config.toml
num_hidden_layers = 11
hidden_size = 192
num_attention_heads = 3
num_key_value_heads = 1
head_dim = 64
intermediate_size = 384
vocab_size = 6758
hidden_act = "tanh_gelu"
norm = "rmsnorm"
norm_place = "pre"
norm_eps = 1e-05
positions = "learned"
qk_norm = false
attn_scale = 0.125
bias = "none"
tie_word_embeddings = false
parallel_block = false
init = "normal"
init_std_qkv = 0.0226
init_std_o = 0.00481
init_std_up = 0.0226
init_std_down = 0.00481
init_out_by_depth = true
optimizer = "adamw"
learning_rate = 0.00173
lr_mult_up = 0.613
beta1 = 0.95
beta2 = 0.99
lr_head = 0.00633
max_grad_norm = 2.0
warmup_steps = 354
schedule = "wsd"
decay_fraction = 0.666
decay_shape = "linear"
final_lr_fraction = 0.1
batch_tokens = 16384
max_seq_len = 256
doc_mask = true
train_tokens = 215300000
max_steps = 13141
dataset = "wikipedia_en"
Each number is 128 + 24 x the weight over the matrix's rms, rounded and kept within 0 to 255. Layers, rows and columns count from 0.

# layer 8 attention query, 192x192, rms 0.1, rows 30-45,94-109,158-173, columns 48-95
[[123 139 102 126 105 116 141 171 162 150 101 134 162 132  85 140 134 112 108 133 120 103 136 140 120 127 109 131 152 114  90 102 129 161 128 107 149 125  90 139  96 158 168 105 193 140 116 130]
 [108  96 111 103 122 149 129  89 152 118 137 125 138 145 123 163 145 122 103 124  89 185 113 128 111 134 137 149 148 144 127 117 121 137 110 160 159 126 172 136 203  99 159  94  97 123 128 130]
 [104 118 123 143 121 121 137 127  75 116 108 149 133 154 134 106 137 115  98 132 168 161 113 148 131 104 160 140 148 124 137 128  59 108 163 134 110 139 165 154 131 145  72  48 109 118 133 138]
 [135 103 129 115 147 133  92 151 178 111 165  92 116  91 127 115 101 143 105 140  88 135 164 118 104 118 109 115 121  86 127 115 147 144 140  96 150 147 122 110 139 154 151 162 154  98  95 108]
 [113 141 150 117 109 102 113 131 122 119 154 108 123 194 105 143 124 145 104 133  94 108 137 123 113 123  84 152 109 141  96  88 145 158 147 114  65 108  96 143 100 115 146 119 139 118 122 152]
 [141  86 127 145 121 104  99 146 146 150 161 138 138 111 142 139 144 110 112 112 150 123 115 106 103 105  96 135  92 142 149 100 137 122 160 162 139 126 157 106 122 124 167 103 116  73 144 162]
 [106 113 136 135 157 108  99 128 159 138 141 128 165 118 121 164 106 166 123 126 123 114 129 138 142 174 125 137 137 141 106 133 141 156 168 152 158  92  73 143 105 128 139 160 107 175 150 117]
 [107 138 143 106 127 164 124 114  94 120 144 118  97 100 125 127 133 121 156 108 130 153 137 136 141 103 137 126 106 122 130 117 105 113 105 162 148 115 131 117  80 105 150 139 110 124 136  64]
 [125  88 155 126 120  73  88 157  44 141 130 112 128 139 143 151 117 131 102 136  98  95 105 118 181 182 123 136 176 130 144 136 106 104 110 128 126 144 128 119 131 104  86 142 135 160 111 102]
 [ 86 151 110 140 112 108 130 139 126 107 152  92 114 142 181 136 106 128  91 136 134 108 109 139 106 122 129  95 164 118 171  96 140 107 204 154  99  85 103 129 145 155 150 126 139 153 125  82]
 [138 126 158 121 110 175 118 144 129 141 136 148 145 123 127  90 133 121 127 119 168 142 162 113 159 133  99 124  82 170 173 133  89 107 147 131 117 165 107 101 126 144 116  75  95 130 120  65]
 [123 114 117 133 105 135 128 112 136 153  96 144  96 101 135 101 141 123 150 134 102 130 133 136 136 145  93 119 138 141 125  81 136 112  48 108 164 124 163 103 119 101 138 170 138 102 127 105]
 [135 125 133 145 131 141 136 148 120  99  86 134 130 134 147 126 145 127 112 121 119 106 132  97 133 108 150 120 123 110 121 120 127 138 137 111 166 119  77 112 127  85 101 133  92  87 153 183]
 [135 120 180 155 156 105 106 119 122 126 121 129 135 145 122 157 109 136 127 142  95 134 116 141 137 127 119 134  99 147 125 114 120 166  89 114 129 116 163 140 133  88 122 115 125  99 175 160]
 [126 165 155 101  78 150 127 151 104 122  78 105 164 151 105 138 110 122  91 138 121  74 137  74 184 151 147 134 147 152 128 115  86 139 122 114  83 176  81 117 115 126 137 153 175 133 130  78]
 [123 135 139 154 117 108 128 147 162  92 114 106 145 124 162 120 161 181 121 140 142 139 123 107 176 174 102 111 114  68  82 114 120 133 122 159 115 102 102 121  88 104 139 171  76 139 127 146]
 [103 116 135 111 127 159 113 167 124 131 127 133 135  89  86  99 162  98 107 120 132 153 167 136 117 126 104 124  95 120 136 179 129  95 149 114 173 117  39 153  93 146 171 140 139 130 126 138]
 [149 120 148 121 114  27 131 123 133 152 139  76 121 104 111 112 150 129 132 115 139 116  99 114 153 177 115 115 129 116 109 157  86 148 115 144 146 123 177 138 153 153 105  93 135 126 134 132]
 [111 107  98 138  83 161 137 151 102 140 135 174 151 145 128 141 128  74 106 147 149 155 153 144 104 132 128  81 165 130 131 129  67  94 159 111 114 162 177 170 163 133  74  66 114 129 116 132]
 [128 108 136 116 153 128 125 147 215 108 110 112  95 156 152 156 122 154 204 110 129 141 200 162 137 151 116 144 115 141  70 106 117  79 106 121 128  80  93 114 134 117 135 148  94 151 143 133]
 [132 107 155 110 145 138 109 122 146 157 107  78 169 111 171 180 150 122 119 122 102 135 117 183 133 133 109 149 121 128  87 102 105 152 124  99 109 126  75 130 103 100 140 125 165 128 166 121]
 [101 107 161 175 139 112 120 136 115 109 118 195 110 135 126 113 164 153 126 117 126 141 156  75 108 154 181 121 144  83 126  90 111 114 138 116 184 124 122 139 115 163 150  99 129  42  98 155]
 [165 109  95 117 109 119 109 115 114 121  93 191 131 138 101 142 125 195 145 145 127 127 104 133 134 123 114 145 120 111 142 115 123 151 164 124 141 142 111 122 132  95  66 140 150 156 102 126]
 [134 136 100 129 105 150 136 123 113  62 112  92  90  98 139 170 181 111 125 101 152 105 154 102  93 147 131 114 101 138 105  99 134 102 141 153 141  87 117 116 135 125 185 155 140 107 173 139]
 [120 139 142 121 119 107 120 182 127 143 117 122 127 160  96 172 134 137 129 113 145 117 145 118 204 125 140 148 123 149  89 139 127 181 128 123 123 161  97 142 134 156 123 142 111 130 121 112]
 [115 146  89 156  80 132 120 113 133 151 151 154 146 114 136  98 120 115 148 109 155 124 141  94 127 123 115 142 135 132 192  86 101 121 162 155 112 108  90  95 149 148 115 144 149  91 131 119]
 [166 148 109 124  56 138  86 190 160 140 145 164 161  63 123 144 121 142 149  98 186 110 130 149 106 100 102 126 113 113 110 162 101  98 116 127 150 167 108 136 116 107 128 124 142 124 125 129]
 [132 114 117 140 164 102 131  98 114 146 131 139  89  74  98 124 137 129 146 129  92 106 111 162 119 129  88  82 152 121 123 131 137 146 111 109  76 109 174 105  60 129 120 168 117 124 162 157]
 [105 165 156 120 109 190 121 112 133 140 165 149 121 109 100 132 139 119 119 106 126  88 125 106 136 134 118 165 106  81 130 107  89 153 130 155 137 117  92  84  86 124 172 184 172 126 134 139]
 [139 134 140 129 111 121 122 117 124 106 116 101 111 123 141 123 100 135 150 146 110 147 107 116 140 115 133 181 121  86 170  85 122 130  88 133 145 134 123  91 149 136 126 117 166 140 161 133]
 [ 88 129 173 140 128 131 124 130 153 142 131 118 147 132 103 119  95 137 133 113 111 128 124 114 153 154 120 128 143 136 123 169 123 144 188 147 139 126  72 116  98 158 154 135 144 130 123 121]
 [157  61 129 162 139 112 110 130 115 102 123 121 141 174 119 135 102 172 132 112 157 122 117 153 156 155 120 187 115 129  98 120 121 147  92  50 165 156 116 146 127  81 102 118 128  99 152 128]
 [121 135 115 119 102 106 129 117 120 139 110 129 141 143 118  97 129 134 100 113 134 111 166 122 120 115 122 129 118 108 128 120 121 149 149 117 137 127 110 134 146 143 116 139 120 142 127  98]
 [122  98 148 114 128 124 139 142 116 139 119 168 115 142 118 104 135 146 141 136 134 139 130 109 101 178 127 139 139 128 144 172 123 100 134 136 146 163 129 133 147 123 153 126 138 127 124 104]
 [122 138 153 154 142 158 100 164 114 116 142 140 144 128  93 149 130 135  92  72 134 115 147 113 130 119 146  55 155 128 126 147 105 136 112 114 141 145 149 128 151 138 124 128 129 157 145 107]
 [ 59 114 146 144  94 133 130 125  99 139 126  91 138  98 158 137 127 150  96 109 133 138 132 149 129 142 108 132 155 116 111 135 165 174 143 132 106 129 122 127 138 132 116 150 124 123 124  81]
 [145 149 110 125 135 132 109 102 151 137 140 112 125 149 122 153 143 108 150 145 118 134 132 122 103 125 120 145 123 131 106  97 134 114 148  97 103 138 122 117 124 129 124 118 126 130 133 150]
 [128  98 116 129 109 113 106 135 142 176 127 136 133 105 137 122 149 135 134 128 145 117 129  93 146 136 127 190 105 120 134 118 127 133 190 136 135  95  98 132 140 135 109 132 105  97 131 158]
 [129 107 140 147 131 120 131 129 144 152 140 129 132 102 143 157 140 136 124 122 153 125 129 123 135 122 157 142 143 125 109 113 101 162 128 109 155 108 119 106 116 115  95 152 132  97 121 113]
 [156 156 158 102 120 153 131 128  89 142 113  99 120 130 106 120 139 132 120 117 133  90 140 108 120 112 158 115  96 132  85 119 133 133 121 105 134 137 129 134 133 115 111 121 125 120 152 106]
 [146 102 151 159 122  84 127 123  99 130 146 136 133 152 135 165 120 148 138  95 123  67 144 137 131 144 150 125 163 152 119  86 102 117 123 100 121 155 145 129 131 116 140 121 136 122 108 106]
 [109 127 109 120 117 117 121 131 133 123 140 137 139 162 118 104 121 156 131 158 121  86 148 123 128 120 121 135 134 105 179 125 127 130 120 159 144 140 116 139 163 158  97 148 152 132 135  89]
 [ 89 111 143 147 121 106 129 120 152 129 134 141 117 165 105  86 136 153 149 118 128 113 158  79 155 129 138 127 107 139 144 141  73 169 106 131 152 141 149 146 159 133 144  99 100 133 141  77]
 [120 129 137 143 109 110 129 119 121 122 120 122  98 119 136 128 118 166 140 134 108 110 141 141 146 129 124 126 131 146 107  85 128 134 124 129 111 130 141 111 130 135 148 137 113 123 142 127]
 [107 143 142 151 108 159 111 131 136 153 107 102 108 115 157 143  80 142 116 106 145 103 112 127 132 114 115 133 102 116 159 128 138 113 161 141 100 128 104 110 128 104 138 110 155  87 127 147]
 [125 115 139  98  95 125 118 123 130  95 148 124 138 147 122 127 126 132 153 145 145 152 124 117 118 102  99 163  91 143 148 102 122 129 150 123 133 123 130 169 169 127 144  99 119 116 157 159]
 [111 114 138 131 127 114 129 117 139 108 122 112 113 167 114 132 118 148 119 113 110 125 124 114 132 132 131 121 137 164 128 168 127 123 140 123 123 142 107 134 146 116 102 100 112 117 108  94]
 [ 98 136 141 119 128 100 128 125 124 101 120 103 165 125 139 143 146 137 115 146 153 117 139 138 127 132  82 121 128 152 132 100 107 166 120 129 122 117 143 121 147 132 143 147 115 111 127 150]]
# layer 8 attention key, 64x192, rms 0.095, rows 30-45, columns 48-95
[[109 158 141 123 110 136 126 150  93 141 117 197 129 131 119 156 133 133 190 100 150 116  95  97 133 139 150 105 106 147 163 144 118 135 160 129 114 126 127 114 121 129 176 145 122  81 110 112]
 [161 135 114 150 116 121 138 140 167 104 129 125 103 135 127 122 124 135 111 109 140 132 166 153 124 102 117 123 125 109 149 141 159 133 139 106  97 139 132 120 146 140 116 122 128 134  75 117]
 [108 155 131 129 113 131 136 106 128  95 145 129 126 155  97  75 161 155  94 114 130 147  65 128 111 116 137 161 133 104 141 140 130 125 104 125 142 125 142 149 152 168 132  88 129 106 131 157]
 [126 123 120 131 113 137 138 110 126 142 119 153 140 144 141 180 135 158 151 118 145 114 130 119 148 112 102 115 143 151 131 123 113 136 111 100 151 142 111 130  94 121 140 138 174 125  84 122]
 [116  67 105 147 190 132 138 140 112 134 125  81 116 136 117 149 112 107 118  94 134 113 131 138 113 119 131 114 133  98 104 178 105 135 109 126 113 179 132 151 122 142 111 136 171 100  97 142]
 [107 163 142 137 155 132 114 116 122 149 105 139 135 104 147 163 130 120 155 128 143 126 129 130 145 112 120 128 145 170 105 124  96 136 126  96 179 122 136 117  93 192 126 138 168 123  64  80]
 [132 184 131 118 147 182 128 104 135 117 106 120 128 170 123 136 183  99 118 132 108  91 117 127 126 111 106 121 138 167 126 150 161 160  99 134  74 151 123 126 125 114 130 132 140 127  91 115]
 [133 102 165 140  99 116 133 133 151 134 104  99 160 145 163 128  58 124  99 127 135 128 114  91 100 119 143 139 116  82 126  93 112 129 148  86 150 111  96 136 144 153 149  88 135 102 151 127]
 [133 127  88 135 110 142 153 100 112 158  88 168 141 161 136 192 168 109  96 125 120 151 108 110 123 105 123 124 165 169 115 151 115 176 132  98 144 137 103 105 131 130 123 139 154 115  85 135]
 [124 126 110 117 118 120 163 131 113 115 119 185 128 136 135 171 143 141 126 118 109 131 143 109 136 138 148 115 112 150 130 148 137 146 150 140 141 104 118 127 104 128 131 138 140  80 116 121]
 [ 92 156  95 119 111 157 169 166 132 126 109 167 148 137  95 159 134  97 119 150 116 118  87 131 117 124 141 102 117 167 161 100 151 124 149 113 138 119  93 127 127 160 154 169 188 129  67 106]
 [143 153 106 145 135 119 113 121 124 112 127 106 122 141 140 116 127 100 131 137 101 125 141 149 124 116 130 114 157  91 135 137 154 187 111 107 122 103  85 133 132 110 112 138 143 139 101 151]
 [122 108 113 128 117 122 121 153 113 111 100 141 126 135 129 165 128 108 149 127 134 131 127 100 127 148 112  88 154 167 111 141 111 165  99 112 151 135  85 143 125 152 150 156 185 109  91  79]
 [116 129 155 130 117 131  99 122 170  93 126 144 130 179 132 178 152 155 113 115 147 121 120 120 154 134 157  93 155 154 137 166 104 152 140 126 151 136 152  88 131 134 130 128 107 133 104  85]
 [136 141 132 143 153 159 152 171  67 156  95 115 129 157 100 174 185 115 129 136 145 142 106 143 128 117 131 109 115 142 109 141 120 156 133 121 142 127 108 129 141 147 159 118 187 104  88 133]
 [143 112 115 109 123 135 120 143 162 102  93 108 144 142 147 205  99 140 106 124 107  97 123 138 136 105 146  92 166 189 137 146 146 162 156 110 120 151 122  89 109 151 111 131 191 118 111 106]]